config.yaml
n_layer: 14
d_model: 384
n_head: 3
n_kv_head: 1
head_dim: 128
d_mlp: 1024
vocab_size: 5634
activation: "swiglu"
norm: "rmsnorm"
norm_place: "pre"
norm_eps: 1e-05
positions: "learned+rope"
rope_base: 10000.0
rope_fraction: 1.0
qk_norm: false
attn_scale: 0.0884
bias: "qkv"
tie_embeddings: true
parallel_block: false
init: "trunc"
init_std_qkv: 0.0406
init_std_o: 0.0406
init_std_up: 0.0406
init_std_down: 0.0
optimizer: "cautious_adamw"
lr: 0.000802
beta1: 0.9
beta2: 0.95
weight_decay: 0.39
lr_head: 0.00504
grad_clip: 1.0
warmup_steps: 256
schedule: "wsd"
decay_fraction: 0.865
decay_shape: "linear"
final_lr_fraction: 0.0
batch_tokens: 65536
seq_len: 1024
doc_mask: true
train_tokens: 386200000
steps: 5893
dataset: "wikipedia_en"
Each number is 500 + 50 x the weight over its row's rms, rounded and kept within 0 to 999. Layers, rows and columns count from 0. Numbers have three digits each. The size before them is the row's rms in percent of the matrix's.

# down: layer 10 MLP down (transposed), 1024x384, rms 0.0273, rows 16-61, columns 192-287
# gate: layer 10 MLP gate, 1024x384, rms 0.0356, rows 17-62, columns 192-287
# up: layer 10 MLP up, 1024x384, rms 0.0347, rows 17-62, columns 192-287
down16 098:545477476509388527446508484405527446528462437519557488574493501602554556500514563508556572488470566495431515526517422505522589611481512492566556434508469538483556569510544491515569576495530487587454561457518462397535496590529510424446477590491498487432511500437488519492561491555512508559
gate17 115:480481492483503567540615492462561548518522516456459482497516453480489542535515474472478572491516488449463537506547450515460470422555499449455503478529546473463484499497474472387511592516497418470456424594457453463462513528470482475538528563532442536399562599382465530511446491495478446508
up17 104:415500520478559567564521541531425510487483509481438427521518617535599410526468465398458588511479503544497461494477471547473492554542528450512566492525544479507576554405507435466492520583571571570505528482435540537563533582412459523552470518474505513396484488625518468421572485576437451627
down17 107:558472524537511534513598532458447556499503506450590532538606524523520543509532493520488508567476478498571527532517560490506470463461524554452468495590517536492558511479521396541479582575524503602477521519414500543502457501448379519504494443502557477401398565545447479604412436544462516573
gate18 094:531524532503428511562522524369525457497545517535565529506556487582490496508425472562580541517512546440459548468387426546476486499574487491515574443532545543406532507535520516413542525546525476533545458538513579426593563569568558477438485490562503512424497602599486413510552544508491535522
up18 097:427501523514675593484441585439431542549411528465608385487454460597495478501562563451430435520483507515536519494495451586444540519579533513532448514558494523479494514441480576553506496504578455574484585464472479441448472485487567476466429484528518423560456482496541483544463525588482495485
down18 097:443552425555498472475503488558413474562489635525516449509439536582477463540452491522471502520485453475537541426503488511502407477430488487455417503468613515479510498513633504596506475495482480470484486447508444531421536555500578486589549522544561528552535572491498486469499505514472577449
gate19 097:559526455522475513485574518505512457504526451499543543622407424466480487527472595471502491485454585481639479506483451498571393496506427516517361482544424477524476467452423494552503533456498484433517439493419530458488434457503364498463556427478425485560469465408573506446465531626455392618
up19 098:500616479531522554441647430538520520524532475511494488573502456539507586462493623464536440601503434500577498443526473481525375599543551547504492457553465430543543451485518501604523487515480565433439474572418594472442422506519408435437588439546505513486480420524410600501520572553419422513
down19 100:494561499538586480509437575539526569436526555481501529458474486509428477420502555485494451438424527538463503584534544535541531477506589538555556488492475507500547616475430593407586451612586563528572496560554541504540509385504523485540473494469460553481584570588529455476530549482507546422
gate20 107:488431501462515535515566550559405504425481501452565536440564542503494559480455550609590455452509492504544483514479448412472452488502372466473602443543486554573461477443429536579570576521467412517505562455527488522532506479458499461572468600460470590436457463457541412419553563497504493458
up20 106:495508526408370529507473542491564582537493511543558597541521480390554430505510545476548452496521477469547427454453511513551472513444473601552479516419433551403522590493460506487480424512483489584520598487559497510465507531572505555572541421468507576525479485419439553550480495518449548418
down20 105:510508531480484416564465519485532448457559461419567558532576542505425461538559505550447527457474529555486469391494589515573444529485528484477522505543390458497537426443452487504542495486417469543560520443503485440473478559466525473509495548430482482447425410490523523468556513568579547530
gate21 101:383536535604561512523481529512454509445535550553454521459503502447546448438575539542511487451564529452491575483580562485571466502506437498499481480416524438526454551503471526432495524563436450521390520462558455462531443445539532425403486477448545568400513444535502495403527483465542430477
up21 102:467610527560501514565459538486475438457517537464586469481469484445555421485537557439616495476489502503430512515441492483406425512484542583530556532503473436470467559464489492510431548548555380509469547480398450463557510492492441572509465447479525504492500510471531565520516533478474487423
down21 101:577433489478552602521508541489438514537483530502535525563470419483484511457441510466480523555542445579499466511523509514478604555473434434515442522498500495494409465457510480551481502581443554429487535462461490486462429452511561510438519541490474511453436473417526482533474449625567459479
gate22 107:502574467540459558561514466516500459496453479452555527566495517601563441558492453478437436505517555577501499429518549429465552425481488409532531465537440430583530567444511503507476565536548466448504562501516384532480420531516617465519446591387507565495536548530534548484493511562449482552
up22 104:549502456514520472478484534503412529545561483437479508482533484520574562453524474389492425462467511509688512494560447540594483497496474426497529524508479476475467558458472564507508460459512593454490400441568505516546517454439458511544520447532427526442425438503495538438422510431554534529
down22 099:566528575478459538519480493530500485467500460602560577426519535453554504498506565415447487477475543572485498569529539551521501413529550547428503563529515444374472445459477411538487517463420488551573561526494492534427429514521543480519531613408594527564533556530502544468564535526498464502
gate23 098:464434444524539477508566546528479425500422561449503479543478457573539477404495428540410588459456545478539522483491470457453421475499476655480583477443513503544524439512504488514480487535479473597460526404412541461470504477463497515622541540458452481576557501515557525461535511476528563376
up23 097:437452520466518510537479475516462555597400626487537440580476550509525519536565571437519477587598499543537423485611425481517478542449464466434511528581472556505410554431574529500495513500523485519530487569490541478551488598511478521492477491534486443458488538467412499437521493554448558480
down23 097:503524465425407451465521521444571478473543533523521529502469575501512526526485475501564505477438562484410533608465440459472546468491487377473476381583381574518531484479500480470444582520527507530561548507609397513542491453532544568625470501437520540436487490469424411489518468442521492452
gate24 084:539541381434523462509454459409433546373599593516512501547529498543515481456530509580582430477484540488495443503573607564577523555472443429522471466445548554450548444540504474462454521518526487470430436485575532480468463401356463519535447488530557567539487535500484444510508539582528497512
up24 086:516422495517535459477527491542537418461550530382533467488440407527524593565451514486450469530475527470444505469457605552467508472563558495510550537605536454472575493534529490481459416462553521498431526579469503613375530562539610484436502517472506437478364556384525490573502459502478503449
down24 083:456434437475467582523485535506515420616431475463563469477591490499441576429520473487470509592472462530519514578461475484506517507487550567508510469427488485519545527495516471543412729551559487497573512460529635522529556517574488511483543473478546574556528587532474547510450497436530590476
gate25 104:420530438455447414543486510550494597487562505524511504549519482541430518459438544485571423637529489526536546508522466515455445533597473550500428532542509599473516484520534523529519496517562465590487528471570461502507534529541475533563469474537588605580467405549486468476508482585518488408
up25 102:585537481505445509513523536482513525431468440541485531574524480574539460540563554473508518448489524533488486453518364604576513529456575558445465570500456509486500615531439604483461472490457452470519518484525460502514593461523538485451463497447505541530456454497542461581568449482453487445
down25 104:594418460568447469557487401470538459431509485412565413511573459486498505491486495422566541531534556452606586506516516453464514489538470500446591410487501390477474553474445456513499508505416577492603478475425515529525529550480564476520515503530483502467555491516515589478505471519457448503
gate26 096:456475593537460420526547441510510468581529639432561462353529540542500486447542477520560447534563590537489488542527491522443507486504554459529518558456545517482489519538516548463507481431553542461542469487449581511370486415610550509528485521561437503518557504512432485508490424409524496416
up26 098:472484442503516421467498492572472464578533522407586431513528477540438536457519485593482446511462546526488582509503510523512513487462457466516598496469558450526418427487429570523487491491500492474537508544564564518448485587398536568514416489517500532473494551527498461485545479509585589487
down26 104:569505582519530419582439436378479490492552465401537454497491526399536550521447598458542429507451497592384532516571522574477412506490434487459567480452432431550541427555505557554531353577516524536475500589504506438533550509429438539442537465571483551546457431446557469538525441488461469511
gate27 092:507423490557432581478486475493576540433443525534453427508520452544544489562426525516569509547443494518474569415485492482559494514550506568536487454551456490504555554526418530583503474562578435513465476407430523490501497460493457505543450540497420429512481447526598538501459498501460597536
up27 096:448440501455396513447472527567463457432446499512482435541466501358519571538484487578596469522447443496501600580450466592536462419542523539561383549460472546531553469545488412597499579531562522453520499537442552473547504467395519452473518554543440383472603544514520532575543498497410537480
down27 099:520528523475480409488504509484520433486391503457467458554542516519500540497541537521407498543548409505499447472498564430487519452416471501477568474530574546387409517451412495480544440524446507628401457588521476452500560440498499450509402461561517578549530438407448572554515488573617475461
gate28 104:542443528502501462520481496482482502485473431588585505502469439519474427545480483588447468452390527539561437500535509570486545452556535471512520480493566487485419502474437576490535617530530481486515503456435481493428482562526524560580441556380410410490530515551467568477508493457487578517
up28 100:456525457450596437429513446544493513553551477500593463617514506531587453466431526586574483438527511476578457493500516461507445448448434484490515475476495465427509453396411506496474466636555467448554403561497503430451532517518539453542517511546475497544501535490507449484468538489532534507
down28 105:423497486553563551515399434580518569413577426459436436590487574617579487497486465460478506539396492541505527443397537578606532501509482561492521516471458557444522496571531511497493482485556444552580566570515428489433505431423569512544528562512513544488595597550531485460522552505548513536
gate29 093:435437522509543565489528488504530434491555548557559515557472593473566510578453478462528565513497443481530472577577472533474528397507466594447465473551568535464520497578473506545554518578648589413480509462504496436505552470522525613510538509582515389417459529487484469500563500455526524538
up29 096:497531573512497512526591464460548458539551451452484555492483425536577503585493412386522482463525488506516439531478526497429519463553508512481448536461524523491456529570460510523517542513539555513585443508417485471546521481544507453622556496534566474521509449426572406569515528626510525540
down29 095:423510527479548525500536485527484616440539453574410460435482500456527546399514548554469590525470444422528513440606341535510490489458445575481472571563528455502542548574463504472580430506511521506463518502457508587538495496600495485413435486448528320526508512441505480485456464494567545576
gate30 096:501550535480439552587543470520515545601514524522413464450530583563538539552573470420519479606486563559473489530536512537474450479474489522499443557539576535508526538489482436467336494456552562514389508551459561467468475438527531543521489492521488507392634433452483519490461465573457448516
up30 098:527499505574458426599470433440528544497464415504526406426413520505549527501487481497572507470549549552562402612442519467463462513502460484565570498456479517459532489498472531500599539539505476583529445534491500586525489436507474449536463587524501526515518570503375616520495551411407570529
down30 097:498464551416465515446429523544526481520495543468499458511529460472502505461501466361509539464568515355427543416557442531541582504425533498493506497485531415567414564526522472518441515500539477466437431440575428427538559485566503451466608432542464452482580429465518486454487439503528530479
gate31 109:543511502509436409563523577486415575555575404474496505448470404491558518411491480490475507583543461481535529523510569445512461433550438498405432497545509480489494478459497517546462491581506494623426596522466351539602558488471531483447538551451543546531452513542494512523466515432513592523
up31 103:477456524551508491455609475516452539555522471591449459546602545563527461508456500489495516543507488425435555533557546542482458533458520525466405529494459494555616469492457546460525499495464529530533490578519489521453476495494466574611513543509429491523563528467500470522472434492537525576
down31 104:511519521388503570517438507529470612439525558485527517357502521552500476564555440418580475519477480459450437559579578519543485500575493427591575515476457472509461547536490483460524448510466451546419469569490582644453475547579539571434540466558495508481552512506501473448488510485504520488
gate32 088:559391571491483561444489550446509559437493551425483458446497547532542427559436539554391489393470491529559434569472527420564411539531416390442515476558488545516510447480484517519516497561573511496504536558449531434654481567454574537438467465394591507577539538576535486484550541444506482526
up32 093:445555502405573603459486514455415394513579503578439512573541516440560424521518452500480500529475459409525483475498486441564564533436478500533535471485501531484543501449437460542524467446500536519487479505482505506549544555452508472551565532456396468543488530537511436523468477528496435568
down32 089:503410549476479579520408576514459388562564574519568506545382568555416509475546396458455525518455425473520586588454488408455580515485507524499444477506453431527476454533533452449413647545495490523522423545496424491534460364461497460508546503557472482526522480493450478425458558612480504585
gate33 089:526478557500508559566489432475484518579435505554480446490519530462498444541570545459552522550456447438503447486508522544629520547516479521529496516579518517482485470456490450550445463470435581518448528433433545535454395475494490574421559421503570403569564509512510444560532647494515560505
up33 096:553526463485447499514477419455367552459496566429539456524562457492648453519560428538563512480432564437526439491473547481449530498496460475577508475492459492465482600509521468350582568540463497534505536516530548541487493511426521575509592516443577537459584582519571517518500517487521476521
down33 093:497525486509591529489479495490561558469461510510472634521476482444463397436543511481466572437480409439497473557590403454554491539486437457493508551638470546483509532467488526587534462491459500560485471483503525496543366504515515476427468468596577469573492554475509562484520496482544539412
gate34 093:496349606537416485507504527504514415460512534430546474561586494514496486496580479581607601501501560499513481518513574476498446514410442486571605564437596531474464558475432513488560515563453486481462528527546511427464423488538502540508494472489458465446506470532463438510452476468429497530
up34 099:503458461503547519528469467433512563554437548648484563522511421542551452461492535427431361434510473541441561387502415589481544477524434501510403583544473518472586556542517494434478465467507465452497596488570526596477465557485472517533454515404544463549462492492522348457445485512550435460
down34 101:477546499478469516545557621529490461566432578541492579453543574607475435527478471551470561464484500514551513557425600532455444487448526555489478496485413593564609574473534563488501528533506497433546456501533525608482549508462527479535442511489525552597533491596418506542470511481485464474
gate35 105:480447453512531459558568542428452471650501439536476554500485508462518569505437430469551539488467420506446545463553415554500476433568494445458526486455521553515474498503444468542572524468431499502503563521575496503419579477468533516502401454437521454467481414545460429475467530567550474530
up35 102:491505535536491544490576454433529477457444583491528519565420492564493468461468639500590593549545521554490468551468465521472438514519517417482521540492434390485452512567381551521518512537538471481505448527485510462623490454476524540456456570529446468350486513538586548452567488438514571598
down35 106:494525495447578440450573574463450429579526477537496645468522466539444543583480524505522455483479488516498462374510505487520550444593560414471479513419462545482511462446568553547440446501471507512537584515518467512472489585537612545419443542441506432577542443480540551507522519484501466459
gate36 095:545420545515468516459375494411461411539550504480519472512536480581486567444536469496468537374571487518442416564471512537563426388491552491450529507487431518473450521385457511468465539524472572543540537476530518504565560450535408529482413578412426493520498457570526492539476483566452512559
up36 097:386441574463471502504577456572551463537464508487593492493529446482481540485538522439461522507612443470419531544507508514468543564540515435555476442544450441486560481432476530467463495504514413537525432436573422522490463459583485505496557557467502464545504512498526511471487539520579455538
down36 096:494414579503488539438496350424411467416502517568469411489598524470525506536478523563488493510443461518430439496558486495414497548523510487514457543563478385494473491542535433461506480467444501581501477571532526463433501557527461574469462506464425545509453547515438535499453543560563414510
gate37 101:539585484510499575435503549575381539511510505423492384459492554568520441585513412470595457576573411511508512458478512426545567454466610509525575455434577410459550540531482521428503477497561389545438528503485561506459503541595517551475501494524510538590521645513402459514481507547492390478
up37 101:530429356463444545547555569518520550453482415449443500543568535475490533512589511534540487440540436471605593479512467472394583451508571484445444501470510531532451510537519447482515533511555492473450494512501491521432512475494573378448444437564504508500470533451469503481504498495485472575
down37 103:537449407473552465429466541461440597490537570528477509527453438462517613499466524491531514514547510481564483486561479450423558575476525454523455513435488495547505509537510418447484509487638553532518417533597458499546442368579538565519544500541475596454571436471501471479511465438611612500
gate38 098:486568531561529563566477465497452502452571469436514524542533467570546418500427445505454488536457425521491489435470525510482485447557409463528536549445489457409503624515534500427560491494578539620532438466529502460511501561466534518535529481512476502589554444476497519620474578573515546477
up38 101:524508412474447523522528507509525461577513469505415488603486591399490454502417557377529443616546572482524445550455508421502477468500525453502475465510496459480507516545539512479499513541587582596539432595443461481502479499551543524468457473478519499554454506527533473420521523525438471429
down38 101:539429506476487481542487507425463547539553614550609488438420452473549443511485520480558431490467447540476486491525522506549466592489489468419537520477487464508546568469457461517454510520519457553494566476574572422585504448500485493486536486485467476466487570535537513600571468464474559450
gate39 101:550445535557570489543451494448496493481477421389498403502515470532454456538527447555523569525442493521524469496508552496525452526498477602421415624444514507457567458494529370589521511498531422439520483437436547532570528467516540505458583405495468403470488588452576559560507471465574549437
up39 100:479536510547400397481516529449614498483528434411562497390531524520543480575530570492553534534549464445568562527525482462531483492446504533584516462447545614520472544472466536563535540485494467472454487467533551529516408452514478597479545575451545442483490481577467537445532382463537480446
down39 102:429512535543521550541480541456537484451537487526454535579498502455430421529514534398539501457520548462425497530474565459548478470561452418472517591378562473425520553497501517452533473467461562483393442475501439392515537490478484411549447493539533412437499512404614514511531548420490489453
gate40 088:448474497472449521431425518538475435510423621494458515570537527476522525553503459471547420397465444510551492394538531491474569573461521471394549590495477427575582532448392509472443561413537487545540480485536453525536466565537481483527555424446488529453464497474582482479501472388515467471
up40 093:555403529536518510585548478447563505514537553461408531542498507519530522516508511434464505567516581444536432521455567471373426587496469492530479525454439493534531507428505475375447572444585595510459502420534502482475455487473428492519507440483548493577511513395550531512549468400521504521
down40 094:585502506359520485659469511499535382570469573443501447481464483537544464546487583530419423411531497549445496498518611479369529497585539457566470487508619454355396473530483526541510526501563500541474499518518607449568458523493542479450520435567482542491551500503654523541556456513486493552
gate41 098:485536528527588539522509427494456513564528524511507554469513520459510538535584534540486458456487536443596459431518511568435448413502460409487457496442548449552436571426452508491472445498632587531529443535628505502550620450485540565560591473466525435484539515472527444453546495494502437433
up41 102:458565481348359489597513521505455487550612523560463478417397470591484463527520490504449481475496562466368535451571597531472437471482561474459425480566492417469468498554566393580448553420403425498432550479426588443438439535485570385556482528485496509510485525380474450489460544464439410557
down41 103:563483464589502475504502467513526545467582451425431592466471439400519447499438488571509387502467563455468518476526545582512525501543512575566459492476482526517492592571446542471583462496554442469506543512576607530473553598583487562513487471403557471439576471468527458519468574493499515427
gate42 107:436395450576497505566489447502549495540489494531475533488515545543554465527518515525564401548527523497511495529499529464543513434487558487489494551455600459620463554517388453466432495531568521556410473457525522399420489424516470575583430588530452489481546491510468469428565434423591484544
up42 104:538482488570469492542491572572592481528464492423543553454517497448541566550499582553475448533594495458545461495481443494513463513412574480581380497483470508467538483457500614555400493418544476562449539534448457469620476457437482526592486488505511459586481457494429446521487500488587414530
down42 106:505546536500541526468539372512412520470407607382519464483465441512596471533438506589562487484512486459473535511504469451481496564452490437479530521495527502569514467445502477499490423470536537496541506443504467482475553580410525473448434518476505540471479483516493499453437525466504567529
gate43 091:464503468469389552417575447585557449533449478428410392554517575509541479480554520486552597563510398444558548474517575546569520491502498486516540599564521465484509400481533564529378575503501524442482430623471521487534456526491484523457590513545507519511442501597483413516515527515499503449
up43 097:556426560610439484465454540481551521581509517509447436507494526509516448547447448442501615471560488478525497499550524485459466511593434589480608411496445469461452541418482435416390510523498452505437530492401510444453523470459486451452461565487584433559401560532481388507519553497528513654
down43 093:483546513558529432518454578496471496432462411521599479470443474533422480483455513510492468482564505546558542448529530492534520476452509405520472510542549538485456543510480447486555426454544480587545497543581472340499417496477542505537535452462475472502452563566541570520535529541477538478
gate44 086:467510453443523414572415552397571510383483498436417470477509455503479532504530540467521391502490460473486447429517435472513552520435495494402527622512554440457519528592489460505559514468520526521522564483505471361574468505499461555492527495533410446499565513453535533611516560483498437530
up44 102:523554487485411431495490528490520527532528505353503486591479514525479472521476489452381491556478476366431605453496406528422593429493598505440540587444454482578539542488512406525469482443461529504460528495483469556546488478487539441488541410569449493449486469541456446498509506537487548486
down44 087:530469544490451497451507504578486538593541483498471557527573476478406505499484431426504548490471435452541520511469502509472535432556568637513471451531490439540518577457560467504426880554484479383473552512475525513472625437514448496549509507547509523477406475459477479528510560512502501526
gate45 099:498549538524507536450571560430532576542518490471405529531486521510504487512481481538420482482483508376517469464512425466619459560564501461411578436563460533487439473457381457536537484499556494444518515490616518502444510482506544485476488504471420490428466484524591548467404527517390461555
up45 101:453492527533480464453439482529402551402426508579488590540454462509514535555541505387504444473364421470456459513479596513441393505537417517477457564440498566488477495543446416540497545480484437439464512550521531500527526452439611506483400516348531633579586515474564505393488416473528424562
down45 102:462496462443485487476495453572530492434456530429430530493534463502480462416447509568457427506469467417547469495403498532526558484493512566487469552473564478421520447505475532480656503522471421633533553485611450543472421445522504507515523444504504500525571537589465535470474455516557572459
gate46 099:470473588573435487531484498633546520528574463478451581528490433531503466419461563452450515520525531544587555437548512465483485502303496503461559501502557471475489466543462502515615594495491430521438496570467505558431557477586557516548554558507418497457509480438447529492432491415561521568
up46 100:475525515460482551513524433478499458505545567584442534510513454540628435433567514512548457514443415442477497418421550517406399574456513416420540399538446546486525481556547574524559499481452505468560496449449545535487441490432470454574465441588464483464424471360488522432513496442555524500
down46 104:533488501533451461484556531497443482557504438498510604536460481587512506549419487515518583562539454564579456508543566443535545515513503574579450574560509565460480497536529454600542576494478537390563459559515498468507504399495532508569455553513525461492560529547479476416431461505462480494
gate47 087:512451501452513513465484520549478544496513492534432436404536511482489394410477471461490497533400526476484466424496438435560475534471542560464541443496463514549478531505471563472539487449473534588622425474438415513423499534512469449531509524437502565514460493496556392561492466520482523435
up47 089:487522453472446443485489380494476496475594566472486534458435464535468548480521465417514546547473584546571516466507496552517512430440493574521539463541467452560507548449460422513479547500582540529522429529568456563481513533514529508487566444443413554427507483462565504474487510450574427570
down47 093:487542422469582433521499484486467473500517504496565472538563561542569403464506580510428422438538467593516359518485559538460524489443481510518461504544537477432521498544425439478423365479562490547457494467619476409625475430426515561424578519521488472570471537471440420616469535492538455434
gate48 091:503521562508480600547455422594543441557452387497458495534520470585488409482548466514476546537502484495497486584510504450528510494418506530452581520445552501513448378516438507504508479528515549533541643534521398510467534548435404434438440495517530491553424463555556474443462399502591471558
up48 094:583435567536503494449511478542500563466410531458444441464542496475405477536401524518486452487504443452436488461523494562534510519437561537544492472453528531482401562447510608499550483501425535479503450536468542492641421479604459405478483596516539522512492522528437525534446368490575535419
down48 095:493421449518485415539492540451619512617495514532494531524480485407501517435576466478536470352547474463470484494558583530477499504585574544517474569581513430597518441516531455557477529562425497467421435478446534399526551387559514484460585452475533454550496454473535485485524487423446434482
gate49 102:543519460497427530515465547477461488557583475467536575517536505503441455448548493533518572460549456483533560538481450500527620534566524503457562494439480444595544460449489463490413471604476464499531561468468476574444378532445448487545505399466515474408506506505582564481504491445521572628
up49 097:466470486472514495450617509621503414373488547503574486484536440583480427509512546562494541517485468441541479473422545517518460482462463464438447493486481508499616489545516527533508465571530546483500504453617623568545434496538407433496533532396438465519518496555532525489510464523448494507
down49 100:446490581447542456536455461509491513476557598515491485516451472442471443530524517442427491576537615496408499501471474549507474399640527461431527537387516502428488518458447550495410553491519438461499419591558564572495555548435517457463544499548481429500498520455501508461438519557501390498
gate50 096:515462508490530537510544472530377476531459564395538481577482565467497467478550525463499489433538571494412367451573504465542456602495502496474444570535510557529438539511497429572575479507468523518492491525509584392558503484456443503509496490461470499455506498527532473528501612521501470509
up50 098:550540477529516452589471388501533514453504491549489461476485604413385474481520516507508443549412508496381491495556546502507527573501654529505393509451453428541453490538520417578483537573564566500533570470460587488592485504490493481448517503464542502533504472576466501493511459531534508431
down50 102:530455583604460483556495542494470491505469497435445490639443486424496482516526481499440478424512429519536504423546540472542463493533527472517553529446523495447517441492516530464540491489538515467425418460486555452554539456444491450524604494412488461408525487475529496552428567585496482475
gate51 107:436520582575545533457481400541402541482589483537478484536544469504514457449434458507445547526522408400512564528470563405534517529537538558416474508544469580521523519469482444543528468430509507515492470442568508537475521454507562592566450569462510458543492501464537456546481486435504488477
up51 105:557447452494543512505535543526452446515540508484542499509451504505476464436539598441497500552556462521529423568525494501554441508499409526420524505452468458528427536450414473483527476480489475480542479614525488436487530413509501516504449459440482600503422453525555564465479602524466536524
down51 098:514468449443446467483604471467494650471474535643524506499388485482578456531468379488528490468535531522461518440525520521447526360485438540540599455409472564476495594547477422469517550493427491441533478522491497569489480423459513581531514433434426540527475503510487427426475507524459506420
gate52 115:552421530463441581513601502537499514571480468470492464474526541489493412500525503545545516439490494491536516580477538559531556569539466484473493451480418526461449451486464499535524535442615496498451403455562461503479534512437398471478542541529462514372508494399525541520407580566529436514
up52 106:513477494410516462547510475581475474547463526544505489526494535475548419402582564532491505495562476530569518513536470472439467521500502524471475451459521479565444462443506609467483522467459567633439516440523537508496514445477518523436519479384487552542628565523490526470462568529454569478
down52 108:372531579576523505540477505553563517422422437539519539485560547458419523503501471465407557543509505571537577593456514496474533520503447512436452448494571488446543505502555489564450538469483470485368556503540469567509446467487495541465576498437535416515554472492427426533401442483502489476
gate53 101:523468502596522449519439544474559573474532502475511524473579561535523462477540518473488430484557419459517471465554498514497494510491503504441491466445504561406465538547534549555526418396468555491461546479510409433443527490470521518517557444560438517529526438500537409465473561459496558502
up53 104:510471539536525556469508481535449564573483492570489456521486507493510431579436513536489540527466559504472554468543470513504493463573494428546434446530470456560481574479502527465442552462443407570549498508612466456535474507560465500448466489474440487475442452443480643547496547553475547514
down53 097:527444453533419529485512499500569415578553519523511477447526508482480564496534484417485444537554519459447509458401450498490520467481489454532457587488530528545474477407534495460487757491441497430532473465440523405517436468537509485539626441523491450527476417432520534466482546443658437451
gate54 089:530512505524538571479541495505443542481424451499426523545540560531514528489370574419548513467582521546555497433493476539502463513553480572538510480535478401546538504539634482476423524503562455508508512479499511380486537526461519475544536530496477483476466556564498406430508540507455471414
up54 093:525518580528472432535515459481517567577596390531492557591556456519471569518565449464570510568501475515494467445422506425420519523482511531470454481531443378580551568504610393516468559415499456402521525572560456441419468553543580479524530444469485459546534489428519523450442617544499520552
down54 094:548544478459538496526502468528543542421493486467547506428399469526407422422534544541521396502533551569550436430516511567499513513528510494560493484613521566428486609481520521526537300576535607612461494511605524553624473531582512529429554464454506526540504566489468554457477503533492490528
gate55 087:618473476457490528481535408474595492461582450543512482486480452372525523475521434460484509493446479507584502491500417482503575473443584563509412519563512485622559421540421560449471531436502601412615502534509436431444445533495465432417451472548540545524500458424505435512459545374466510541
up55 092:468532476424553379454435496423452516551450525401510512595597503488503502523537539613542390489370582475449460443552550483576456532527477428421525532458478502413453430493452527531538523473503497534440529513485507518547458459493528505516499488440479448417492450483548566628454500575479482523
down55 091:516496501485540590438504523513493402652541449550480441499497475495418478461484413423530504524414476547519569541404406399562486521458515490522463475532476532493486550442553477503493597521463530489490531509531490523443541479502606461500488438451586477436436502508538563524463478429440523537
gate56 101:495476491517538482514526517492442575568542455572410509466582526571545424506509574420614548446479487461591515512537459467445453509550544535465468517545534496496498432514433486560557556458527454470466488481576526557478471585434490511489418466518487547541451414568547495494436528520586492544
up56 099:568546479581444473524523517474529480456523499452372511553514517451508417460471508419521484644553509440518490483526484503368540479547475514560553550500510488465528482534505497431512563460534395470382475504519505583514506529564397538561487452463576533480418544569439446443489454572522523540
down56 102:584396504445440520490406513575528437494511479481518567587466570444524518576480488457542467584448445537460526579438509577500514541504573581533605477513529558509420496441548507497460430480533538497527433514513548401439458442364535566401501552576489471517530599522501583593562493442494418475
gate57 103:387510415530562504511423536528472520469561453554528499536451489463502454495487466553575473460515548387443607489529408446473584487535397526547469514484528425475472536397477474556466552499476446467531488427495551444544443561491462520496561469460432508514419583500515538554498522533556594500
up57 102:498474478464457489407558468514477533497573458464560529413458594468521502512436432515460482626507500513508491396540512421535506570522440464495521542502529510457559426582478364482551505461484590421473524493507481456530491333547525505475446541473548464533486512545593546441531446487552540505
down57 105:466475527486545441504548471548423432560441459462438395586431440433523493476497516445476444473549459485474547429534532464482513493503511548450522555408433496447499528484382495587514484575395435472495466481526407500481526436507512432548533540442514462571565530443526479486477575373509423529
gate58 102:408580519469498500502611426533533512470544514537506526478492543503541567522441408605480403480535500453510519408498561449542517475489542605434500462428494372502439491516503453498489523481521466496568447496473391554463561528541503530506454402479523464558518518503495507482458432511521493511
up58 100:494529494378503580477524511474524594452595478399429516480560493518525508512496485474399528512539563413446535404478497560496519431464463455546503508567501463445496494505585441460503560559424532483512478527497476527474492499545465435560487591491511600416453499426485522507406561409565403512
down58 102:482502500415450435534499554550504481488474424496447549470534489515513452490435467544508437526439505529501428398499546546467522496449463510558485516509476501536367492514590486533593379592439501492545600528596467549529478450377526513500554413462548467555387515538571534479579508507514538459
gate59 087:553540463479473438573495479408513524560539562445527532520520486529510549452565447462524461517499526481539423496469505582586450505519583433446438551508513515587457537496442528496481468491525467597443463515522548442449476546539446576566527494490519535606482496515448476534522630595530463435
up59 091:409492480465508448510491619516501486486486523510557574513511527429498539523490421528518436493522519480459523496542449474439588520429454510477479582492544538539478472529359491530422495533508526448441450533440549452545585540539549555630586525451521453510532525493555540397512546411437526559
down59 092:465517391543507465549493537435492473511446530494537508536474448539573525560599400561408433518538493379435547488509536611532417526543486490490463544506556529593536433423522482513459429598477488416492378465546512536562554550526515545574530540477514552473526499457510464542561516490478480451
gate60 087:508486403454501500483532559579508472463440417466444439472437470437568485443446528479549491475512492501409389492521477620569499528425494455507612503428514543461506492509533480475553451425441382567438495482487560553436512525500430646613517511556546551519470486391501533501502507518467520465
up60 095:407555526574446431445500569483515473447428552550464485540488554529516423429477540439493489509551497446481524416540486508492446499439491460433483517553541493524516473449567460489355531531440630514502523542408486580446514501452448553487600528458467515534470452490547421482450415452515442655
down60 094:478554606475597547433497525487492513518467449507604510508675546516421552545477455440542471527482437551511540591580452415484538480487396509457525378582576497556536579530481482532393499510459541448475432544433445521465520478514449389571491508510550460585509495603484481505415523493463435554
gate61 110:528545455391531433495507562534507501483509504475573571466470511503489476447500487500500471569525484493491541542505464506459494400529432573456504582435563428476419445563453498487462513487472453504490557476517491614491444480528548524472456522457452584389576599485477499541544529447580479509
up61 103:606411464457550528435459441476528513539573508472545454523475435484465531561452514558458555504445529554384403484460455580562471534460468501443631535475486483510478467512482523514459548505569506560459588578519503490488385455577466535428548518491513505545549471522479515561452545466482433579
down61 106:511566487532554438511450575585583476534526401506570467531547556500407487522495564501500519412579462494521486431519372511599456435477530459535522446610482504480655504466476475513527484482470522557469507498524447486483407467482427474538556535604503507648486513553567545568558425518524503597
gate62 101:435467452498514436495420572589485500431530480497548457456490617457471438537561437462476548436434487411528546586446447510493440451596523495603494520408539472550475570538445478607545540456485458514519546471575514463460431513519464579453545513453485411549487602519486516523467499526542506555
up62 102:537466513510512562453553481485437494444581527445446552474547590504538529513506543557610473533589557483610501480502564546487461577527438447498440510553466533519534415528392604555460471525482518531519452545501540463370516469496489549389470420515495484427493544538465482522515453617605443572